{"hidden_size": 320, "attn_scale": 0.199, "init": "normal"}
Each number is 500 + 25 x the weight over the matrix's rms, rounded and kept within 0 to 999. Layers, rows and columns count from 0. Numbers have three digits each.

# up: layer 10 MLP up, 1280x320, rms 0.0825, rows 48-85, columns 80-159
# down: layer 10 MLP down (transposed), 1280x320, rms 0.077, rows 48-85, columns 80-159
up48:519501494493482482500516519484484475503488515507457488487486508481512480538487519470450507498485480565512510556402508488510510491491475496497495507456503475500539510527518510481514525518532508515449489476509508512490464468474514493512464431
down48:513507542524514486518476497514501513463528516476529494488560505509506486464507506490511502556482488484495542493489498515501500572506480520489470465502482503507492474481526472535446478484507572471498483476488481500507500501550501472493518509
up49:520504517478523504477490548533516502493482453461468503510463495513436452550503520496470496513551519491522503484481481472519470490486499484487526519501509496471487537487534485518490519489530546495513504486533535521461515477509507512502508472
down49:509502517535535506504541488502480464499499521491483498528464524486477508510483518470498504462491505510541495517470505494551517516517464500473541474553504526516492503511461493506503516465530504477533491507532551493481544488503550503487558490
up50:553497515467555480525512565538486503543490541524490468458534475495496532532487525528502499459508485486503483504481514536575515494456467520501531525485523500450540524533509497464532487488542528494486459535452504540482496515468482534513521507
down50:530538486449514532535428469502524479510474516489472450499491499477473490492482513476492527469507494512474473498515499460490526545491476446490488493507538481515495522484496498464581481503525544501476531486476531544467529513513525462499473494
up51:504479491487539527509477498533450521515528495490459480500518438520484509497467508454492470510515467509507486497486496491522506523511492489466494517539495513483497524463520528492493513494500504494509496491471529489503503523490490530493474530
down51:526465491542485478539542530539496503489491485507490522513483499518476513465502476486468468502536520488483520529528522454533524503497487502490493490505486482503487502475496536476489510520521486477522535449498533504490539503462496492510509490
up52:522486494461469486466520483505521522501490458476468511443469479503486534531451499538522502496494530531512496508500478487529524488506482511559506510466502496479481487497503520494482527505489534485539487519477524490508518498529462523525486489
down52:495528515501519504466511487486552475479528449473510511494492487507493526497520537531526538542521473515526516511537496508515513518513488510528463473500478510502521506509531503518479484470510506545537507539498534499481488495482499485529513479
up53:523439512525489472566447490516474495528528515488487520489505493514549511492447520529541499494518537513529532528483533495489489500498509504487510490521509505444507467497479483525501557508509483536554463531517540504447470532496490501523474495
down53:444502512533540496514449463525532522503484536475535509498513454522528483519478497495487542568508515489471512483482516555574522489475437533478500478514520504478450504471502466480490557460493502494520468543528472461509466538538484542504552500
up54:486528506490464500473566554485516439463457491491495503500493491505502472451521530544469484507491502481504487528474516495542522469524489512523516557469502500527512545506534476446535467506512525546501462522486518487475501466505512467473480479
down54:467495512466493497499553520504478524456459504487476543443471481473529437518522547480478517471459494505522542476537498448541480480518468507526509498501453482489530500513481511456511482479466575488517480527517536516465519464502527506476450542
up55:459514499498444554501491521533530531476484489468503419505478468501500498499477473528488478505503493529497531540474522507488488495490486510492474570499507514485481492518545559464537512498533496505507530537507459489483499505527526492506513519
down55:500456513503562515524480560468557422506496489478512538474498453521535440506493554513480463521482514430520494508515471544501492562523521501494468543488496488465433493532475551529533475475493544536494471450530548531493476540509557508500476461
up56:504499494486521480475503535524483455479481524495459491510486518517513517530489534546502467470468476502480520497467486451527482450499494571512480457509507489496520464510506489489513491473536475489485495520444513537512462508488486495542481522
down56:517458488518558477517530530489439479469461499498525490468500496471522516480534459469527486468503480457519510519552462483498496485531503495485464457519496477483488477451478468531536509500538474496471487476508502539510471511562489500509496516
up57:493504497529521507510532482512480496501461537493525553514495479523519515477480482486468517479505501507523506489490475488493488505499522503522499473489493516496480497467501497481464483516555535500505460470481488524488487484505470490527506476
down57:462524529488498502479521541493468448501530509524470477507468462462484480506520478475501513504474486493465510453496491505529474469536497457487494484510500525485521473524510488482474467519510491533492506461494502552484489506507521527521504491
up58:500470483468482499467519519508477504533518497527463548561520501481461480531492514522464503481500455529483524490523523506514543512499504503548527519530506518464488518494516505513553486536483514499444508474516435491493489460481503491519583483
down58:537484522501552532490484479531519496466525505523526522517472515506465486509450504505466483482455441501534526458510513523531456493519520516495460433516474517438525515517499505544528542480518446498552574506480525508516511525491505481526458535
up59:587476514451500464520491492518490485520424520490527508490523493487500445509489488500459519511506503482508513488504485494504481439471501514518480511475509511490501482497507476500499511522529544441472484511482474478510451501471496493529519497
down59:496506481515504471529514497482524498508465485457471467516535529507504497492518492499532508539462473498517492467488514518505506469520537509465519517514488517530462540473477495453463493509572493520489514495512520485524480505468471491473485480
up60:481484491473502462500509496481516459492482536565527491491507475524444485474499491537453500480511500524443505479451516473526558455515514498496476504479505493476498483521511512478560520497536477506497468505503491500525498541515487508523530472
down60:493484524490552506526483524525514465499548515496527476479478536494481499510522515519521478543507483505503514489499497563466548513536499416473495476476488511489488536521503490479492482515511483504512468471573500508459562542540517551462487490
up61:503458482500474463497530529482524540525492573503519525497453469470459525506537502538503515477525532541491515475465499506552498493464446525472543505499546500518522511531470525469505478473550505485496466514493525486506491528500512538525508468
down61:481511478493484506513506532444408478508519516508549461502526462479500519543536456472477567471577490485489477500499528473518484485560521514463522570487505491500469519518487476468484517486499517517468484506477518517482520554459512477479476513
up62:505530509482489467496503503525533512525463543541465508498510506506488515516474510527502508443462567514520496529509498522518503465434449512497513493467489489532510482488488490472481492499532505471527492528458459500467498446509475520521526486
down62:471467496522463536479484489527467517527517546509501470459482530504484518516511520522504519462494498488489511541512514518499495454472488486518519503509534507549525470515466494510488474520500511483503508499497479535483506508494509516471474525
up63:492532506520505497503500516496478498506494499490473482515519505491465510512481472535495503484507509529489496500421523482505480531512519472531528502497509477489491486503513503491510560521496521544502509501495471464472471445463492469539534465
down63:511485530507575487532498470492503487491530528464489535482518503496527491498509499502478489525496487496465499484486493458493496497494500534521471497516521462500450488505478470514488516513506504479498534503555516501505456518499535545488519465
up64:497516478511497484478546550476478489511520502515490504521523496519512481462481489496510510498529533492539510516524518537514526508479504513461477535490476484433527522461516479496520484490524542493500472496463496490502512503446505520528501505
down64:495459500478555446496500497475512460499483517542473546533496455490502531475526550492470454464466452498521532527511473509495507522525530464497510519481514510500507507490461512495472487501486497542492487579519512472504501489501503502503487483
up65:496507489435504490506506503504506436507518509517466464478456481519513497490511505529468515502468475512456448568472482510553493467509474541492496505522507503511529505483463502502486494513497479501478503533543496517506504487550493495511501538
down65:516495456490509515494512533506520533542494477494499482501511487486482520499535533501530489489526530493508514468513462523499532495472497488490501456474490511508498513490499479508513499539492522532514507506515523474511500500546507488509487526
up66:500489486490491494514518507511500501499485503505500493515502489515479501502495496503488481511501507500492505505487505498503493495489499500511502507494507506503506507500505497500512506510502508500509490498503490500494484490495493508504500496
down66:484508499494492507510495500507500497504502506508499500488500499492505483497506504502498504506497488501511500507497501502511496505506504490508504499498502504503491499507506485493497491487497500502500493505506492503497507496505489495506488494
up67:487513468474484505499490530524506491501461520559453484516471491528465522502489470485512446511492529496504486510475521490523459519503486509501554450485471516515541486551494520526512491518531508476505494530480554497480515521441505512523513489
down67:478513498521498494528515524484505545500488530516512491490471517537504458461512487492555516482471514456532465520531524522482545542506459478500531466525473473485507545521482486507460499481485486483458519510471529488483509534473514514491478500
up68:514520507520525466547492540496517521487541502513510474477472512499460556497474461487521485533529517482534505513482488480491487464453432531497510489503497495478471561492520527497477440473488512512465505460463526519482449480515505510503467509
down68:527505512494489496477475505470497483494449520478498504532533512531505532529475558512507481472512527530477474520511500523443486526506509525465527495467489497485493497502497490467488529556528428516495465545460518508523495513491466523490475494
up69:505522511515471486484506505507500492506518515481485444517545510519503505493487530507513436551502450487461507538475532503503479512511487546506529513513486435503526485430499501434498497474536486518450454475473517515510478507492476542485489457
down69:523522482508508504499495459499498506555501495479473510475501526509562543496519512476468488530528527479522497529478466484522492559499491501428479454521467501522500520439478503464488489482501509473460550503531516548484465507476500562509498516
up70:504513444469487497495513519474509476495517510502493494515490505488439506522483503495476482505475468491551508473508494469499495462499489545526490521499514467499514522530526545494478517529519499522443548499464459482493486458501502479526511469
down70:495479534504476478476503505529485537479506505509475561502541509486508529491514540502502549532515531513550471503476486496496438493527502503494459498537495504496512510505516514480456485515519503488466526493525527490556491534477501495469488466
up71:546453477471543431496522481538493500517510501503480519472508532536463518467468477499515499475472519520481531506496538473518504467507474501458556518478535532515518502507552487474512452467474490467548483506494539484461502481477495486508481506
down71:490463490572495520484495507518472488511511495499551520520484531519507480507492514504507519515540512480520489535474507500514481503486473464487484438465486490516541460517491506481514462487489535505512496499496531494526484514508499556505462538
up72:522493521466490500462550536518520496505529526516533488488478501501492477486527469510486516529518524481521511538480512526502513437475513507486488532467496464484507487471501513502477502522486473502470472465544472508472515494487524522490507459
down72:498494551520483535492516528533500503510539481497530485506515468502498485513465490476436505545496492503500484511511516525470483479489490516462465478470494525508498469535522487528493492534477522491494458501491513481495527518472488494465509499
up73:527494488482468504540532479512477457507459514460496532496535465556486555542489503491465479472501482501501465532465487523496450466500497556542505499515499517493478558513493513491461504536507528500535515479462505476528455513510450508500492432
down73:523514499509464483506515471524462473490490527466480517521514569530451488503519506483464438475483501496518525513532492506453470538469574507514454511543457507496507525504482463472519508470471451510492526509489523533501500503478493527504475500
up74:539490485522524461497490499478455510482486483496485490491575519521496515502517533495502511500494473485472511520468471493514471489485498561489504463481527485483473505501487537467491530500477495496525479477480532476482462529511501467509479476
down74:538492545476503499480504487481532511530522519503530505530479502504508486509485445527494495499521538486489516509473496526485563494515495480511525514467511504495526517475485440502516492497481510509463471496509500471497522474517504481502545528
up75:510453446487459518495503501506501487539530501483522497508490487466489481538476504540492475491500469531535508502510552479468492485491500502525531520519466506512532549490540548497524509468560542500514494481505510495480490481492441511503510473
down75:504543480534511505486459489466487499519524531477518501470442509499484494520508463463488501474498509510454456489500506480532518492512510500530534444454508493526509519502524535533512510462498499501494473522529496544491513450510482500452509517
up76:526510501515522464527516458501475460514491482484491518528533508495513451535483454445507499505513474503461468536508496492515490517422496496494496490570506519495465520489568459520483515486485506476513472460461509494525484550457500533515496487
down76:508540532467469502505487517483507514478497513518497528484523508500559493478498485491477494485444498476510502517479539575493479549478486438495512487512514482501496489450490508486462479516469483485499501510490499552559487502494500472535498507
up77:508530518534522511474512505538530476499533491523499529514475485518524503507505478452489503467476486515514483509492478482508480517486509502514503488450484509528542498524481482493524501474520508504465490545500493528517507504495517505498515505
down77:512487521530458507513540492473492468496472486479503471523531508518527501505467556471506503547501510476498469543473488501487459477490518526524528502500512513474507513487475490498481499522488534500494513501464494491498494465516504509532477440
up78:495489497505520496519463483489493465536457509473513548501476433505492505543520509524470435504514500517470507503494513459502503489545502528520496488466539522543507516509539547506527515507502519503497461508504504537489496505502479473487546496
down78:516555495527470495465481560538451537468489526486459534432515476489523496504530492504489474467548559516530474510486451454517532503537506522522484447483512482530496529540498512522507501485505519494462493536490482478451488520476543503508474535
up79:551463521429484489523501494493535496550495487511475461516486495520480492499500474527476515511523536457500491524467527492527464491448542507493486469507488475519469518460489480495512524486525528507503496512517482503451522513498451480514502513
down79:500490492511485483477481482495517495514482475501485493491550495527481471512518485525535522500467504484524523449522561521533440493530532453525516537530500547553504508525493508462555477518491472523501500520481525480480506503523514462462484515
up80:545519484489460500516482492479470514482507471483503481490504509503529527489479542498473467536524489507468486474517483518507544498494503476476525516484465489478461508519537507496561548497538502518497499426478489547520480465494465559488469514
down80:520503487498516523537507512475493481508531516568511469490484505535517494489451522531484480495492477485496521521459513481467533470532462479502550531525494432482495546467494470501542506496529453532505499446458494506506527483511479536481451540
up81:535534485534517446517490582480500497508498490525502482491467503523450488511508495528493539509506528488473494503470497484478502437504476518512538528517543439473473501479504547518500528536518523532498488532490486535450514467533467497516459475
down81:522495492478480495536487498460448489511538495486465527502483470462466540544484493491490505495478514436530450458466505560521482529515515549505500505555528515495493522491504513512500471470472530534509505506486506529498531484490475493448559521
up82:498466520497484468474463519516467476518493494484492515504484515499470520456476492515553512475477508450494496488483536466513487473518468499482499470473509498460469494495519510497507479504517527507492464520502496472474476482508506538513502508
down82:485529510493491494537474538512506450468510516475518545529521521464517533527504500501492540503530479449501494507479473484509475507455441503487478507461494544496536552501521493523488512487508530531474495449507485469505510482519494503505498488
up83:496481495495493495550481498506466473519504484471475530539551483515492492498512486522502486485549547515481500488507521537511461493507486459490533519492518477458486506522517509488522502566528479475527491486439547514519465534487499500497524479
down83:507573452504514536488497485530503492530486496551478455506503486517522500506475498504503492460461502526500489494480529498482471495471500514512497461477483477470469477504523504552451504493497451451508478494506520528511494446528465474483511504
up84:519533490528518486541468502501552483541478516529435545476485468526457550469495535531529461502470509547487482498527493559463499493519515530457530442508495486478458548483551499537497502554519505506516498510490488478472537440483507508543518511
down84:521522448535540524479502532471491537494503473502423502516509471491479475469484494496498513462491519489504512462503497502503526470494485485536543475500494506543470470490522500537478535458475533490482510464525505518475527508562486501511543548
up85:508514493516469492531482480562504480505514504502490520485491534543481513495507524499485495542476479489500464589515492485492482491464528504493506508533508490499456519503486500519498480512489531494499497500525520515451486490512527503557490507
down85:505501524458482492471487466516499499500492554499505508489531539563533509503521478470511500537498480492486480527485500446470526444518484501492488514508485467483521477477480511469524493488532442541446471538492475519532500498524537492549520546